Part of a small language model's weights: rotary positions, a variant of Muon for these matrices.
Each number is 128 + 32 x the weight over its row's rms, rounded and kept within 0 to 255. Layers, rows and columns count from 0. Numbers have three digits each. The size before them is the row's rms in percent of the matrix's.

# v: layer 5 attention value, 256x256, rms 0.0551, rows 24-48, columns 0-127
# o: layer 5 attention output (transposed), 256x256, rms 0.053, rows 24-47, columns 0-127
v24 095:138145156113117156146187102081101163171111094105110115146103107161083107119127125127109146108153156122111120078065124102138137128177125124132091105193097084147130090171168134091154138133138120162088101149220074126105150080108178132064070077160138094177118137110115129153139148152125147144166095096079147138099147129109152109181145131120105159121131122132186122099086187132095123115100
o24 089:157135080090142145169134118093056165107155095142126154082138144103099099105104119118098160157106149098162193094108133117123066069161106173086123147143062109123097079135146102134155102152154168156144130122177114106135114134201116145086140138124128115126175188037128122159088156181163118141089152097155110171151147167158146128108089074158140140071138135118099144155117137133083142118082
v25 093:166103101133098050111058142136140153160102134109084105120124148126144100117107138141069126181094132177047146116173121148148169143135140157146158123093092147093155111154158173136073110125163093133044125123128153165084128056147110110124159169126161124111209158106089109159130195183142147157150063161117124124203183143105105105143083135093180133106134092100109142156096176107182110076083
o25 090:130092127127094113102213137154223113119128107099087082125114149153161104109135096144144151095126118133093125111122150187110114128138135074176087086119075151129100094135172107182131119133152109128090212147106161110089070103102147146121152144185099140137121139060094132120141166129109205155130126118134084138143163161172136159079084096123130078151088108055128098156123150090129148109128
v26 103:109145124130157182163127151092190170122105142050070140134108145084121137072128147110124094131171179111067087109108149131142153129140123106078174121188143142108162116168066151129198152165154147146113115126134142116174161092131090141140183126114103113109137080102120094108191163122143122177082158097094109182114174133157129149127114139058115163109106153112189102161177087132149139116115
o26 099:134151141128108102153094135110187125123105125068141106093140152131123148189185105096137134081085128105079137151109167120141137142137143149119149157134140180111147108121098112077090146103117130136121135133122116136130118115157074159126100120168107096077133138111151123079083119160087087167122192107080111168075120229115129195111168141166125171178123130125075131157156090118140128074120
v27 103:126055177135174128115082090063100154141147111131167176146211092156077187160143148126184158049120151114158123145113182140116136081134125159162173142145210140109131178149129134090111132151125142115147172119066101072067075116107117155109159132122109148122105174108100120123036151172164129127094135118116103194126089107123174135118148122162116105177137202109080159096107126079053101127155
o27 094:197122195161132183095165131118112159152200193126161112120067075124128093092124159155125146095088124111182112115134114128142134149107093065157110123160110122105126109120134114093110135144123145134102108147117127099185180168156096108130135075088093149147111137109134145155139081124133049153124048107142163050085153123123120141135096129201194122138142160143045133156092141114113090122098
v28 097:141134128131160125134150185134094083132066127106113121093159122182129124096137111117147131105116175150140150090085080171106101137149099079138127152162080161143122134123138173142134142145133163170215102123133119189108153172134132159145151173155122112127146083084142080103104160127137123133134133081136134122114080173176126122141145147077145172113126170058125088134164088153160207072122
o28 092:184162152100132108158181096103147120128077100076119201119165110085166156138141157135197065087156122137123088123102069114175124146133125123104123171121133126149151096123110090139079175089111163155159147130086148126152117126114104097078098109191213146099181137140138113132137134145152123133147093106094149127080073115190122143172143113066109113199121135064123133120103100144081139081106
v29 098:137121045111139127134164103075178097177134128128108117138116131084207133130181143150157114149143094139135172133133140075095107165133203071149148094122152094127122126085071154146118084111142142173104121159119092144142102085159130126080128125084097131148116113074199115113108102117127114156152164149169153138171107131163103128163120162105132063117177145119126134108148190110154125142128
o29 093:114171108135135196085135103174112100141167104133107089104194146202129113137135123172096159190122126094125125058145099032141119108068183161152156178097141126109098144186192091161120082148149138176128155089143120138091114141079122156155126125116148127115144177084146135146081147083116113148154107134113063131083114152173093068081077088126116126154153117139199106113128138095101164144124
v30 097:105145193121097097120110133201095103146089110116110123126116120073111118123197164068131100127141165124137161198127104151156070110118153076120154132138192154187109127136029116110147126119181183134186133186139176118134118112121154083189128149114110164125127060178179150103122098101183138137119120148091140125121107153130151152119136137112148112126116134133130120141143088115181108145105
o30 093:108123117168154165129114122059062120114109112118168093150135168099064143141215099071104134125130097099122084079159144112114134106110125125106096144088163107149106160155150087112097142137142136147151180114132165100134125085089163092166082119107132110147102085139173091137191116106110161142151169121092109121085158074123136132116137120098126085137082076166133097104188160137186141112113
v31 098:129107119156151065140127182162151085161128144110166109128152129115122053087192211162125110134114112183179125139148094165096143147115115091139119109116112114083096147103082090098093126123166086071097123122149124138078101120133150189148120131151096116183181055099114090156100190121149043071086092103121172104124138141105157148157128123123096097084149129204130101197124123202147145107148
o31 096:159109139067052062141114126142120123078136151144129122101167154102170147051164126138150122119109117170159086128158155062089155149144147155109107094107146115173177123121079087113158143178087087158086093164144140119137120102161057167090132168140118083119165141181081116108067116131111103135125156157110131103162089117124114172096107153093099121115098134121139110200150130147129177123073
v32 099:134139133132134079140236181174142128080122152093169088156139120163173114132122130181151124145151133142101118174124048116093100139189122107150168108044096113092171100145159144150128117095124118131102109108169093157095172107162099149104064087150122132105177104075118088100159114123125158197118178149092103150122173147103137172134086153059118168111095087120170078132129104145093196120138
o32 099:194143121106145113122162122059114068117109139089097155168064155077072103148123102146132116144224175159122126236158144162185119173138095161114123107102047108164153140103105087154120116128131105099091110122118125155144151104132137125028088106100131099135145122127130163158151112149104100107117172121083140174075155147145082122084081127141071091157096097130173124115092130091145145060149
v33 099:176096184125132078134185120116140125076102123115118151056139109138163153154179125169090093123083129102167097156157099144151185145145116136108144049105082148103179113135061142117086101136110144128093168121143139128178111119080161153055146170073089060113152092181088092166153141139073140134138130162143124139086129141079146110164168091148130091142185087103148130165113129133152122101184
o33 094:184143124119177114130122067136105100139136097148100092146171146150132151108107151177133124139147112166160143120136122104109158182167121106121056094085063141169199087118148146096136171110148069143095103098119132145155080050084099173178114157142179154093143084082078130127119199130171074109145099123093107143147127115091111131123111154125127136152118146129118062159092137117059080130103
v34 099:116126169140098079159156112090105134086157133141134164117159122114127096172092119118142138128115096128119087096101150117152154062176143118124108105074136142189094119115174098093203115098162129175091090177096128040098120134144085173201133077147115072151143120125120114154078091131141066056120108163108139147152153132087104153138140129153138127147167152154151087120184144181152120118168
o34 101:164097094117100150162098126105080120131133172147119073140080161131088141149082079143094161113082109160134101107108144137111094129138117135070107121106165155124169121124064112138106098072151146110170118118102097125170145126173081130153153083081134126132196076125090105104156128137139129145105161134135142107152119131157124111083127167159126117148255103135082084155121164171193136159117
v35 097:115163134087142175088099201124117105155131147146114177122119140114139153100099101125132137080082133118115139102114159124134153116184111209143190107143136141150173108066113147165098104085114141139141141164167060122092138194164113110147149121123146117139213112013160138178155122132112100165076133127096090141150092113114145133109147138105164159128126142140094135122086158073071102195110
o35 090:168159120092153131121120106134119129111133113166111139118114188160121155157064189122139135097119166121111091102126132142142170169128072140193109075162182098104085129150171081116156110064093134133048137161145106178114133160137137123170160126157150045111116102126149171059167145113103096180074156103148116224112121099169115134136131107113098070126134099145107159107073158127108128099120
v36 090:164094067191094134176198145136117130181135077179092081143137100130127148126082113179127099110084223139079218090105177099129173124118163142118136115092119213086116060111126131128132157088114155128112126114154082141108092082144109076177092158115145137110159087171115141234152156174114153131151138144107204119118157083144162091125123162144134117120137114100151088168160168106130102130106
o36 087:099157183124101151066184141120136077060124137133125068145099137151102082164093120072127120090150120159110132140161184138125144103083158162117111108124081138153089107148105143120170126127130151160124190092158115149112146124068133131150160184137114162129195088139154091103205173094107132126143137133189120152087183208121117143150148135106135155157131117067159118093142118080148092148142
v37 085:071108146110151118114142176150088084127138074135101094153112198128135149144106128147095183133139128148157132102125178161148156139128133138122125135144100103146101110102077100154174148130056152129138107170151148184079125112153134096133139201231139114101128079149130139144101144132083175122150099142106084124094144173114149099164151149102152076163189113137076069093089223108067102122150
o37 080:115067146151187079169107136164160174125106116117134123059172150114128150173110091133110112148126139192078126076158150137070150155098141138118174129140068153173139093131136141165118150075121129129131113155096089168099154135118100155170189140157154097136074187069144145129174147154139107132124114114139135153166075110190138147108173114050135169176115166120092126104097119151091110117125
v38 098:190160218134155112140165151130094133147146196117127126078093158117152143084136137136174113214152167144160131144134121146105088144129134123135122120116093174143157083115147095186151183108116123125097157208166114123105193097141116088075147126138095160172169155071129097109079097113144121096124180129068102190164154174115143089064096127191158175042113103127124082133112135113117202082119
o38 100:114151118115179145112138153099121139121066084099145126140168116108146068108114111159132153096122173130122155116117089202099156076126104176142080134142053111149089140066141078136153152055126070132115074147157135183143087122185159129128086127094163124098206178160148133108112174130123074086180172144126108108090140144099122143152099166163042097134144121101094118126151139069154168082080
v39 093:175076118150157127148103150102136135101112115129110115157208129146084116153109089179060135189152093189134083103115171082110130127132154102117163120123085146158118095133176131118126113067145134150153145134070162115103162128181092150169116110161186178132124193161150139112152188119143120191110129149103120157118163121149119122106105143149150171115126121149083134123079139129096154098144
o39 091:094076181166178137111137132070193097113125141114138138126153120115121068180109119153156129218171128136101112139143162158161129152136161093115126096173108172107113050136111104135130108094081084098172169122115091154130172124171105122132199133134146147140119120142104067085117160107169116135133171168193137144169148121169100143139123107056166124133142142108091121128112148134255135150132
v40 103:140115101140106123125171113132100163123092137082105085103111122111106139091124122118133131170166132108100089130132138089193189175127146071086128095095171151136173168152163156133180056073130096132153129130160118173170116156149099119079099094139139128091193125098136076180146096149170067124093158143126097177199174088116109171101118140128188148065084147159123101107088122070168129123111
o40 101:113127125101112168117146130113100056126117134102134084171115101108092136119117102158108173117130166040122155108147123144142087125123079128165129124107162138168113125116150121160105109123185041118087138119168110157151141122203136121064164137107072122110132106071150153151057154116184115108113212100145115116131116113103123118065116099148114123066123151136145138179104075116114124108068
v41 092:096094143170174147079113122130129125038133158133096134142093116090176114163156106082158200110143114103107111089123189118108189164104201192109125127119196060064160135161156123131139118143139117173111153171073161122153101090141138068076098125175175139161146122139137101088046134104170089171119146109095107124144096131111136128148092204091117166127100131196174150112110212126165104106126
o41 094:217112108135107116094150147186131170100135142155151134112095099143098149179126177118114125143128122107148172088242148102073107198102082138150121155092131149103170142115165085175090105134114159125160109110068118228122140086133139119112108087099095109090133122125133103139067106133170176116183194131143139147137118174101130102096120140107112167161141110120122119120110158108103205088179
v42 089:166151133062151104173086129127138125133126094120110161145116123116115085114127076149127138171119097163101099169155092065190123127152155173050136148139095104117123100129188100086135154118102154093074133183098119115127158101114138119137089111106131140135170160166136158128165139050104137071153092078039125148098193148140146107125122131123145072038066128142099184132147093120074138169129
o42 082:148087147099123123173156202093136165102157131143137106112126079145127112106102113164162177182159122112089125162113148137128126077172136186060129157070098075084112142157133146117201098083112133140126086175150144124171101097141160167149146156145110096148111190120099106099124140091089113161090170125130114103144137148114157155085105138097126161099140128071167166144153167157119141170100
v43 104:115120214122189124115067190168069068111084149132110074135122131121102072147144135147133166174111139190211117133132146114160133136169110090124082136113124115112119122188164113104135176151151092139063178127073189161103151106107119119137126102121119102147108087134164177091158133076067110101142089106094110120182102147139138137129127089122105090141153192142112173091041096133101136093178
o43 100:162105180097173090145140106166117147131148097141122148157114131106140161119142103068140155144165135108117103078141127150070081109107135151138155118084145159150144111113107124184123109177144143097176122167139185026178170061134137166169174111151153138165144142151124116161122054110068067125141135142141131100190130081105092121114124143172139102141102087078149133153089112184050204123161
v44 108:061096088170158117145126152128123095146136086128166125138097040072132093126155063176163108112119093158067106154176113103133117156141192108163150098167143160128121088171143109138110129148134117163106144106167168112171085128109104077144148145095140146108205137109136103172108154153090171132145179155134135193139137150104114145113138135145089129114120131134090150149102107241112111134150
o44 105:127102146139153100109165115194153116148166147168125109205145104134123093111121138112119112109123170142053111111119109124089101143124119181127090065106057161114084112142128172133108095145175083125081118093150124134104114083095104081205118125119139108162151138121097115213113122147028119169127109169160107052115110131142158118157077117115097143091116079103180200161076138158107159101081
v45 097:124158094133109082092173089129119137120133150156084126135096093104072133180151149126102090149064156097149192089092101103106179147162165091167097099158133155042151100121089103126101115149160177169138139121103110078177142104141112136128172133146188080091110115119128102176172132162143185130085157168090068152093171154124136095110117128205097112142161128145099127131086137183128148117212
o45 089:163087148087105196138129073080137135117111128141103097176161139181153122138113157149115118161122165157137128105105128101153153157101112111112107091167165164105115134159169096132136162156082079203162095094135094096140098100112113162176133152143102141121161053147101119154107120098111074174175118097141062087152128130151108181118182132096110119126199174112158176159166132134087149161151
v46 101:092103062122151163116051105129140141148126165076153140105124063110104094146094092089088154126055139119115153051107109112135121131078179118124112140120213129083132154155128092097169219082131177106110143126126127161111090170091164091148119124200092108107127134128196149152055126083152131146117120147112082126134117138125140115146108100160123092110097164113133178098137102135126141122125
o46 100:110082119162094133072139103073112151218167071147167133139104124176074137081130102097117120097104129099088185124125129143103122092128122135174145100149163145047115166101103151145153102162175104137160119127164118115089125127105146144169120150119091120146135163117139118137115123121184119150129103131086198031062132172133136066141178137079121123139109154099115145117156153178109133101091
v47 094:167064109117107126157141114123107162135135161104101148154117128183135170152062144148180078105149146075171133135112187126202132128084103117094119164139147127119137189135125156148169090151115123132156105077146103074158154133112069103170111116152105146094069159139094124157113090166129146193148147137128175141146066100140103130135137104171117143142095161158119052100134149104108086093097
o47 094:125144119122105174101120135201083147132108154146178165122068082109129130140125195135146090092157091152148120182161099163196112131157106136139115122127169137074148168129075153140138092162122141113129102133144195145158185149153147158100132141093084153110099112148136147110126161167151092122081133095170118084111168170132159122197125170097087140119121175158096143162142077116067097115103
v48 098:042171141182155087122105120181169169129103175187176150063164138082115149149186095131063104199145119174143075121173118115098139153081148098132122110148083147187125110119170088091166055103105138127189132100076168171138104124098155170225129078122077129122167123124111137117203142149127148099116200128150139139116137119151179133140164120143145115123100107072096134116141099160114105115178